python train.py --n_layer=13 --d_model=128 --n_head=4 --n_kv_head=4 --head_dim=32 --d_mlp=256 --vocab_size=512 --activation="squared_leaky_relu" --norm="rmsnorm" --norm_place="pre" --norm_eps=1e-06 --positions="rope" --rope_base=73700.0 --rope_fraction=1.0 --qk_norm=true --attn_scale=0.338 --bias="none" --tie_embeddings=false --parallel_block=false --extras=["local attention windows", "value embeddings", "an embedding shortcut", "skips across layers", "capped logits"] --init="trunc" --init_std_qkv=0.0427 --init_std_o=0.00838 --init_std_up=0.0427 --init_std_down=0.00593 --optimizer="muon_variant" --lr=0.0139 --lr_mult_o=1.17 --lr_mult_up=0.679 --lr_mult_down=1.5 --beta1=0.95 --lr_head=0.00672 --grad_clip=0.5 --warmup_steps=0 --schedule="wsd" --decay_fraction=1.0 --decay_shape="linear" --final_lr_fraction=0.1 --batch_tokens=32768 --seq_len=1024 --doc_mask=true --train_tokens=108400000 --steps=3309 --dataset="wikipedia_en"
Each number is 50 + 10 x the weight over its row's rms, rounded and kept within 0 to 99. Layers, rows and columns count from 0. The size before them is the row's rms in percent of the matrix's.

# layer 5 attention query, 128x128, rms 0.17, rows 108-127, columns 64-127
096:52 40 56 48 60 38 67 49 40 40 50 56 64 39 42 59 62 54 32 41 38 39 35 62 44 36 60 58 54 45 46 44 48 68 56 65 47 58 52 65 44 56 47 54 46 48 58 38 41 40 43 45 35 55 68 69 64 32 49 56 41 46 37 46
083:42 57 58 41 63 44 49 24 45 58 35 49 32 42 48 50 63 54 50 66 26 52 49 50 73 51 52 60 51 48 35 64 55 45 49 58 74 46 48 34 35 54 52 43 53 31 65 55 50 65 69 36 54 38 51 71 39 40 52 62 45 52 37 62
104:48 51 54 61 23 48 29 32 59 45 47 53 40 42 27 60 52 68 39 57 55 78 73 47 58 50 47 58 40 37 32 41 40 41 38 44 45 57 53 49 47 50 53 49 37 45 59 39 47 55 53 52 53 52 58 50 44 56 61 70 56 38 52 51
101:53 58 37 49 51 68 41 54 62 51 50 40 67 69 52 35 65 45 39 40 67 39 60 42 64 52 47 51 52 68 58 40 38 45 46 42 37 47 38 46 67 48 54 31 58 63 36 58 59 49 36 68 52 52 30 48 62 67 47 38 41 49 40 51
101:47 51 56 52 45 47 54 39 41 57 27 49 62 43 54 42 71 55 52 43 45 47 38 71 37 53 56 50 59 36 45 45 66 50 53 43 57 45 56 47 58 42 43 36 40 58 57 63 53 68 33 41 50 49 49 47 37 48 55 54 49 78 55 48
117:55 53 41 50 65 69 52 38 50 55 61 50 51 48 53 49 50 51 39 62 49 51 56 64 65 45 51 49 44 51 44 55 47 50 53 51 46 64 48 59 44 77 53 55 42 59 51 51 45 66 55 41 42 41 48 36 66 55 59 42 29 37 37 64
112:60 49 55 45 41 43 51 59 50 41 53 40 66 31 49 58 58 49 58 51 43 52 53 58 52 50 32 57 32 54 58 53 56 61 55 46 60 74 58 65 48 45 71 51 43 61 42 46 61 60 62 45 48 52 64 68 42 50 45 76 34 49 62 54
112:43 44 57 59 47 34 58 58 49 56 35 40 46 44 53 70 41 53 60 35 60 34 31 43 44 54 58 45 51 49 42 34 51 44 42 57 55 41 45 36 56 31 55 47 46 60 38 40 35 50 62 41 51 73 40 31 37 62 59 40 81 61 49 51
114:50 50 41 23 58 43 41 56 47 41 47 57 41 38 47 34 52 70 48 52 49 56 41 40 59 60 43 62 46 60 42 46 47 36 54 50 56 42 53 53 51 48 34 50 53 49 39 63 57 55 38 55 29 44 54 36 61 46 39 59 51 57 50 30
109:51 58 42 66 48 48 55 44 46 36 46 58 41 46 44 52 47 56 46 62 47 53 62 49 44 41 34 35 58 48 46 52 63 56 25 48 53 43 43 50 57 36 66 45 60 57 38 61 28 42 68 67 50 51 35 53 47 48 54 56 42 50 64 59
109:37 48 33 47 50 51 45 44 36 62 45 43 45 60 47 40 62 59 63 56 43 48 51 41 66 71 49 61 60 57 49 42 51 61 21 47 44 59 49 50 48 50 20 51 48 53 36 40 44 43 38 34 47 38 33 25 50 49 57 50 59 56 52 60
112:64 45 45 34 47 48 50 54 37 43 64 62 47 39 53 38 43 40 34 58 46 43 52 51 41 54 70 48 39 63 46 44 40 48 42 59 38 49 60 46 57 36 49 49 52 38 35 48 52 52 61 50 36 54 42 67 39 71 44 53 37 65 43 42
113:51 39 42 48 60 52 46 51 57 48 56 63 34 48 50 59 40 49 27 52 47 75 63 46 49 58 83 80 46 69 36 41 47 48 47 67 35 39 48 48 51 60 55 50 44 37 76 53 50 67 57 61 60 53 47 69 62 58 38 44 52 61 59 52
104:53 42 44 74 49 69 62 48 71 41 69 60 69 62 55 37 40 46 61 58 53 54 44 56 46 61 53 40 44 32 43 53 53 31 48 46 53 41 45 56 60 53 61 54 52 48 42 56 46 59 60 52 60 47 52 42 48 54 50 56 46 55 50 43
103:57 37 55 52 42 67 39 44 48 37 47 52 58 51 48 59 30 47 58 70 61 64 54 48 55 66 64 42 59 57 57 51 41 63 52 34 62 34 48 57 48 49 58 57 39 34 51 37 47 56 54 45 65 58 55 38 58 45 58 49 51 52 42 49
112:59 54 38 57 51 59 47 55 38 52 48 71 58 63 42 51 59 39 42 40 61 46 52 39 63 68 49 37 32 39 64 43 46 44 54 61 41 45 49 47 47 43 59 53 63 43 55 39 52 56 61 42 47 46 63 43 46 72 56 41 49 52 50 32
113:51 71 49 69 52 33 45 50 37 56 48 56 56 60 57 58 46 38 67 65 49 65 43 38 57 73 35 33 47 58 58 51 47 57 44 50 43 38 30 49 49 60 51 52 47 52 64 49 64 55 34 50 55 52 37 46 56 57 63 45 61 53 50 46
104:59 41 68 68 49 58 44 36 37 34 40 60 53 55 52 50 38 30 38 47 52 53 72 49 39 51 41 49 50 43 43 41 54 69 49 58 48 67 52 68 50 38 62 37 50 51 55 44 72 57 56 43 54 62 67 52 57 57 41 33 44 65 56 45
110:61 51 35 58 51 49 54 36 57 56 40 64 52 47 48 47 46 45 45 42 54 45 55 40 39 54 59 57 60 51 53 42 45 40 52 40 47 48 40 55 57 49 70 46 47 68 38 23 38 41 50 35 46 34 33 46 66 64 40 45 31 57 63 53
103:42 38 39 39 65 50 46 37 46 49 49 31 48 61 35 54 60 37 62 58 54 48 43 35 45 47 67 46 55 57 56 51 42 46 56 67 47 70 42 42 56 43 45 57 39 37 48 65 55 54 67 43 42 49 61 42 48 62 41 43 54 59 47 43
# layer 5 attention key, 128x128, rms 0.174, rows 108-127, columns 64-127
095:52 45 52 49 52 54 50 59 39 55 60 48 47 53 68 58 48 45 34 30 70 60 52 49 57 33 60 68 57 58 45 41 22 38 42 62 39 55 41 55 48 47 37 44 34 62 35 49 67 53 55 57 54 58 68 20 57 49 49 52 45 34 35 66
087:51 57 46 50 70 51 72 33 54 51 53 60 51 58 61 47 40 45 57 43 57 61 64 43 40 47 40 55 27 58 29 61 45 49 52 36 46 42 46 58 57 56 46 43 56 50 55 40 48 64 59 47 37 45 34 55 48 48 39 55 33 57 44 56
103:62 73 42 53 38 54 57 55 49 43 56 30 38 53 49 53 64 61 46 49 40 66 39 56 41 64 61 37 63 68 56 36 35 63 45 55 47 69 41 49 42 40 42 60 62 51 60 49 53 57 53 43 69 48 65 56 49 64 57 45 51 52 37 45
117:40 37 39 42 37 41 50 47 45 42 42 48 38 40 80 46 56 69 57 27 69 17 59 52 59 54 67 50 52 59 48 54 64 47 64 55 45 46 30 51 50 63 56 50 54 52 40 74 58 68 39 47 52 43 56 48 45 51 60 41 62 22 37 43
103:42 49 62 50 50 45 51 42 40 50 37 63 38 30 46 42 55 58 47 41 32 33 54 48 61 46 41 39 65 50 51 62 48 49 62 33 48 43 27 47 43 46 42 47 31 42 45 47 47 57 39 52 34 46 63 45 51 53 69 50 68 46 45 60
117:58 36 61 61 52 56 45 56 44 43 56 62 31 52 56 47 57 51 54 44 70 49 47 39 69 33 39 58 37 50 39 45 59 42 49 48 38 61 41 53 66 53 39 59 66 52 59 33 44 56 55 65 74 52 48 56 43 61 43 53 38 34 52 68
100:47 55 49 52 53 49 54 60 36 48 65 55 47 18 52 45 57 58 41 55 45 52 40 55 42 37 39 56 49 61 53 52 52 63 49 34 56 56 53 40 59 47 39 54 46 54 53 38 54 59 52 49 49 48 57 42 37 53 54 63 43 18 73 46
105:51 52 51 61 60 70 53 36 48 61 36 45 54 33 40 38 30 56 29 35 56 40 41 40 44 62 44 49 57 58 55 48 52 55 51 51 34 27 55 46 56 43 61 30 59 51 63 41 56 46 53 57 51 60 46 63 51 60 43 66 52 45 55 32
107:53 38 34 55 69 31 47 54 52 60 47 67 34 47 34 49 44 73 55 72 50 45 58 55 46 60 51 63 47 53 42 41 48 62 40 50 45 57 54 55 52 58 44 41 47 47 55 56 39 50 47 71 55 44 51 56 70 46 44 48 58 61 57 48
104:39 56 41 74 54 49 48 63 50 43 59 42 61 55 70 59 40 46 72 33 71 40 53 37 49 82 52 41 54 55 54 50 50 48 47 39 40 58 64 43 38 37 65 45 46 56 57 47 57 36 51 54 46 53 34 64 48 48 43 58 36 55 43 58
105:57 40 57 48 52 49 62 50 34 54 58 54 49 56 49 60 39 60 41 66 43 40 55 36 49 50 41 39 46 49 58 60 59 56 54 38 43 58 67 61 53 58 29 54 40 48 38 46 57 53 46 34 60 37 50 51 55 28 51 71 49 51 54 62
100:67 63 35 43 54 44 58 47 46 30 54 47 43 38 57 52 45 58 47 32 49 68 48 53 34 66 66 51 38 51 52 49 51 49 41 68 67 46 32 60 37 51 46 61 55 51 54 35 46 49 45 68 51 51 50 51 43 52 50 66 75 51 47 40
103:47 57 31 25 52 50 49 42 45 47 66 33 38 56 62 52 53 56 52 49 56 59 67 48 32 51 51 57 64 60 50 57 42 39 32 51 72 61 61 37 54 46 60 55 58 68 49 48 57 47 56 53 46 47 58 46 51 52 47 39 50 49 62 62
112:40 48 54 45 43 53 21 36 57 60 53 44 44 49 58 53 39 39 47 56 55 48 49 56 49 55 51 41 61 44 47 45 62 32 45 50 55 43 36 43 59 57 45 72 61 33 54 48 37 58 37 43 45 57 75 45 34 51 56 42 48 56 45 64
107:60 47 63 42 29 37 42 50 48 44 49 48 61 47 62 40 35 59 50 47 70 67 39 48 56 66 51 34 67 59 54 42 65 46 53 60 45 46 58 52 50 51 49 60 54 43 56 46 45 60 36 57 36 50 55 51 52 69 29 69 49 53 59 56
115:57 53 40 50 64 61 49 53 56 70 51 67 64 58 46 53 59 53 55 60 41 23 47 44 40 56 40 45 49 60 45 48 42 58 53 46 61 48 40 50 48 34 56 73 62 50 50 48 49 58 45 47 60 43 41 40 55 55 56 42 39 45 70 54
112:42 51 34 51 59 29 34 36 43 49 50 62 62 44 36 56 46 60 45 49 55 60 30 33 60 59 48 46 53 47 75 44 55 66 44 52 49 56 61 43 50 62 41 46 54 60 56 46 60 46 52 51 26 61 45 50 50 41 50 48 62 48 51 69
103:63 51 63 48 54 36 51 53 53 51 53 41 52 57 62 67 56 64 58 63 46 49 57 37 40 54 63 32 50 61 61 52 54 43 42 43 34 76 25 48 53 53 67 62 43 51 47 49 63 39 64 47 54 60 41 58 40 51 44 54 57 62 58 50
106:54 53 32 54 53 47 44 64 35 48 48 61 44 54 65 40 57 40 30 16 50 45 39 49 52 50 36 53 58 48 45 60 64 40 58 42 47 46 52 53 54 50 61 51 39 47 58 54 60 45 49 63 39 56 59 35 53 49 49 53 50 45 49 35
107:67 53 42 30 43 43 43 62 55 53 50 59 50 34 52 24 62 53 48 31 46 45 41 54 41 68 61 49 43 42 42 42 42 48 40 53 69 34 40 54 59 47 34 63 46 49 59 52 56 65 49 68 28 35 37 48 34 49 41 62 43 53 52 47
# layer 5 attention value, 128x128, rms 0.208, rows 96-101, columns 64-127
092:70 42 32 42 32 42 62 59 37 48 51 30 59 53 38 45 60 46 62 47 40 56 58 49 60 35 53 58 52 56 60 52 50 46 60 57 42 51 50 45 45 44 65 58 59 49 41 58 47 66 61 29 60 73 54 40 36 45 64 67 53 65 58 34
115:40 57 51 49 44 47 52 40 58 55 60 40 42 55 55 59 44 40 39 34 46 36 43 57 61 60 53 46 46 43 44 34 40 36 52 61 50 58 39 33 50 58 54 61 46 54 53 62 50 65 38 37 50 56 40 37 45 68 49 50 46 51 63 71
105:27 48 55 37 33 43 48 52 62 50 59 48 67 57 58 45 57 33 56 53 56 45 54 39 53 49 35 45 41 32 50 48 41 27 40 49 47 33 65 70 47 37 51 43 61 56 38 60 54 47 58 47 63 50 51 68 54 55 37 36 32 46 60 65
096:57 56 61 51 33 46 44 51 44 47 48 60 48 48 57 39 69 52 45 54 36 45 48 54 44 35 33 36 66 36 50 48 54 42 53 50 37 45 48 38 53 38 25 63 54 54 48 58 59 71 37 48 56 53 61 34 43 46 40 51 31 63 61 49
087:70 62 57 40 60 48 30 50 43 45 61 44 24 37 66 42 32 44 56 44 45 43 52 36 52 45 48 57 60 54 44 35 66 49 41 49 40 59 62 55 36 57 55 46 25 47 34 23 42 51 68 45 50 55 42 45 67 57 54 58 36 50 48 47
107:60 42 54 35 45 65 38 52 45 52 49 39 68 46 72 41 62 56 63 44 49 64 36 51 62 44 46 30 42 50 49 54 58 48 47 42 47 73 42 50 55 61 43 43 48 44 51 65 53 50 55 34 43 42 38 51 56 31 62 49 49 57 36 45
# layer 5 attention output (transposed), 128x128, rms 0.224, rows 96-100, columns 64-127
098:43 62 45 55 55 28 43 48 44 43 25 32 32 48 72 58 50 51 35 52 58 60 60 44 51 37 57 47 65 38 50 55 57 48 33 52 50 53 38 33 50 52 64 51 64 73 54 50 49 60 52 44 62 56 54 50 55 39 45 53 34 60 47 75
109:62 41 57 43 47 71 50 38 55 43 40 45 57 38 54 55 43 55 39 67 54 42 46 42 51 61 43 66 70 52 56 42 56 53 54 45 39 24 46 45 52 47 53 45 47 56 29 50 63 53 47 42 47 43 57 55 48 46 35 44 53 45 76 47
103:47 56 71 45 52 46 47 54 24 42 51 57 46 58 38 32 58 56 38 60 57 47 55 50 61 56 66 40 67 50 48 41 40 52 35 34 55 46 64 37 62 39 34 52 63 52 55 46 37 47 40 48 47 44 41 45 57 59 62 60 60 53 46 38
090:42 77 39 46 56 55 48 47 59 42 38 53 50 48 64 50 49 41 43 53 45 43 49 43 34 80 59 48 51 44 51 52 67 51 37 33 58 56 48 52 54 64 48 57 54 64 55 55 39 48 33 50 50 42 57 58 39 37 49 57 72 46 52 33
087:50 57 42 72 50 49 58 30 40 62 42 60 64 60 44 49 57 52 56 57 71 52 61 49 58 53 48 55 44 59 59 70 48 59 59 41 44 66 42 64 56 50 46 53 59 49 59 48 54 57 36 49 21 44 60 65 49 44 49 46 61 37 53 65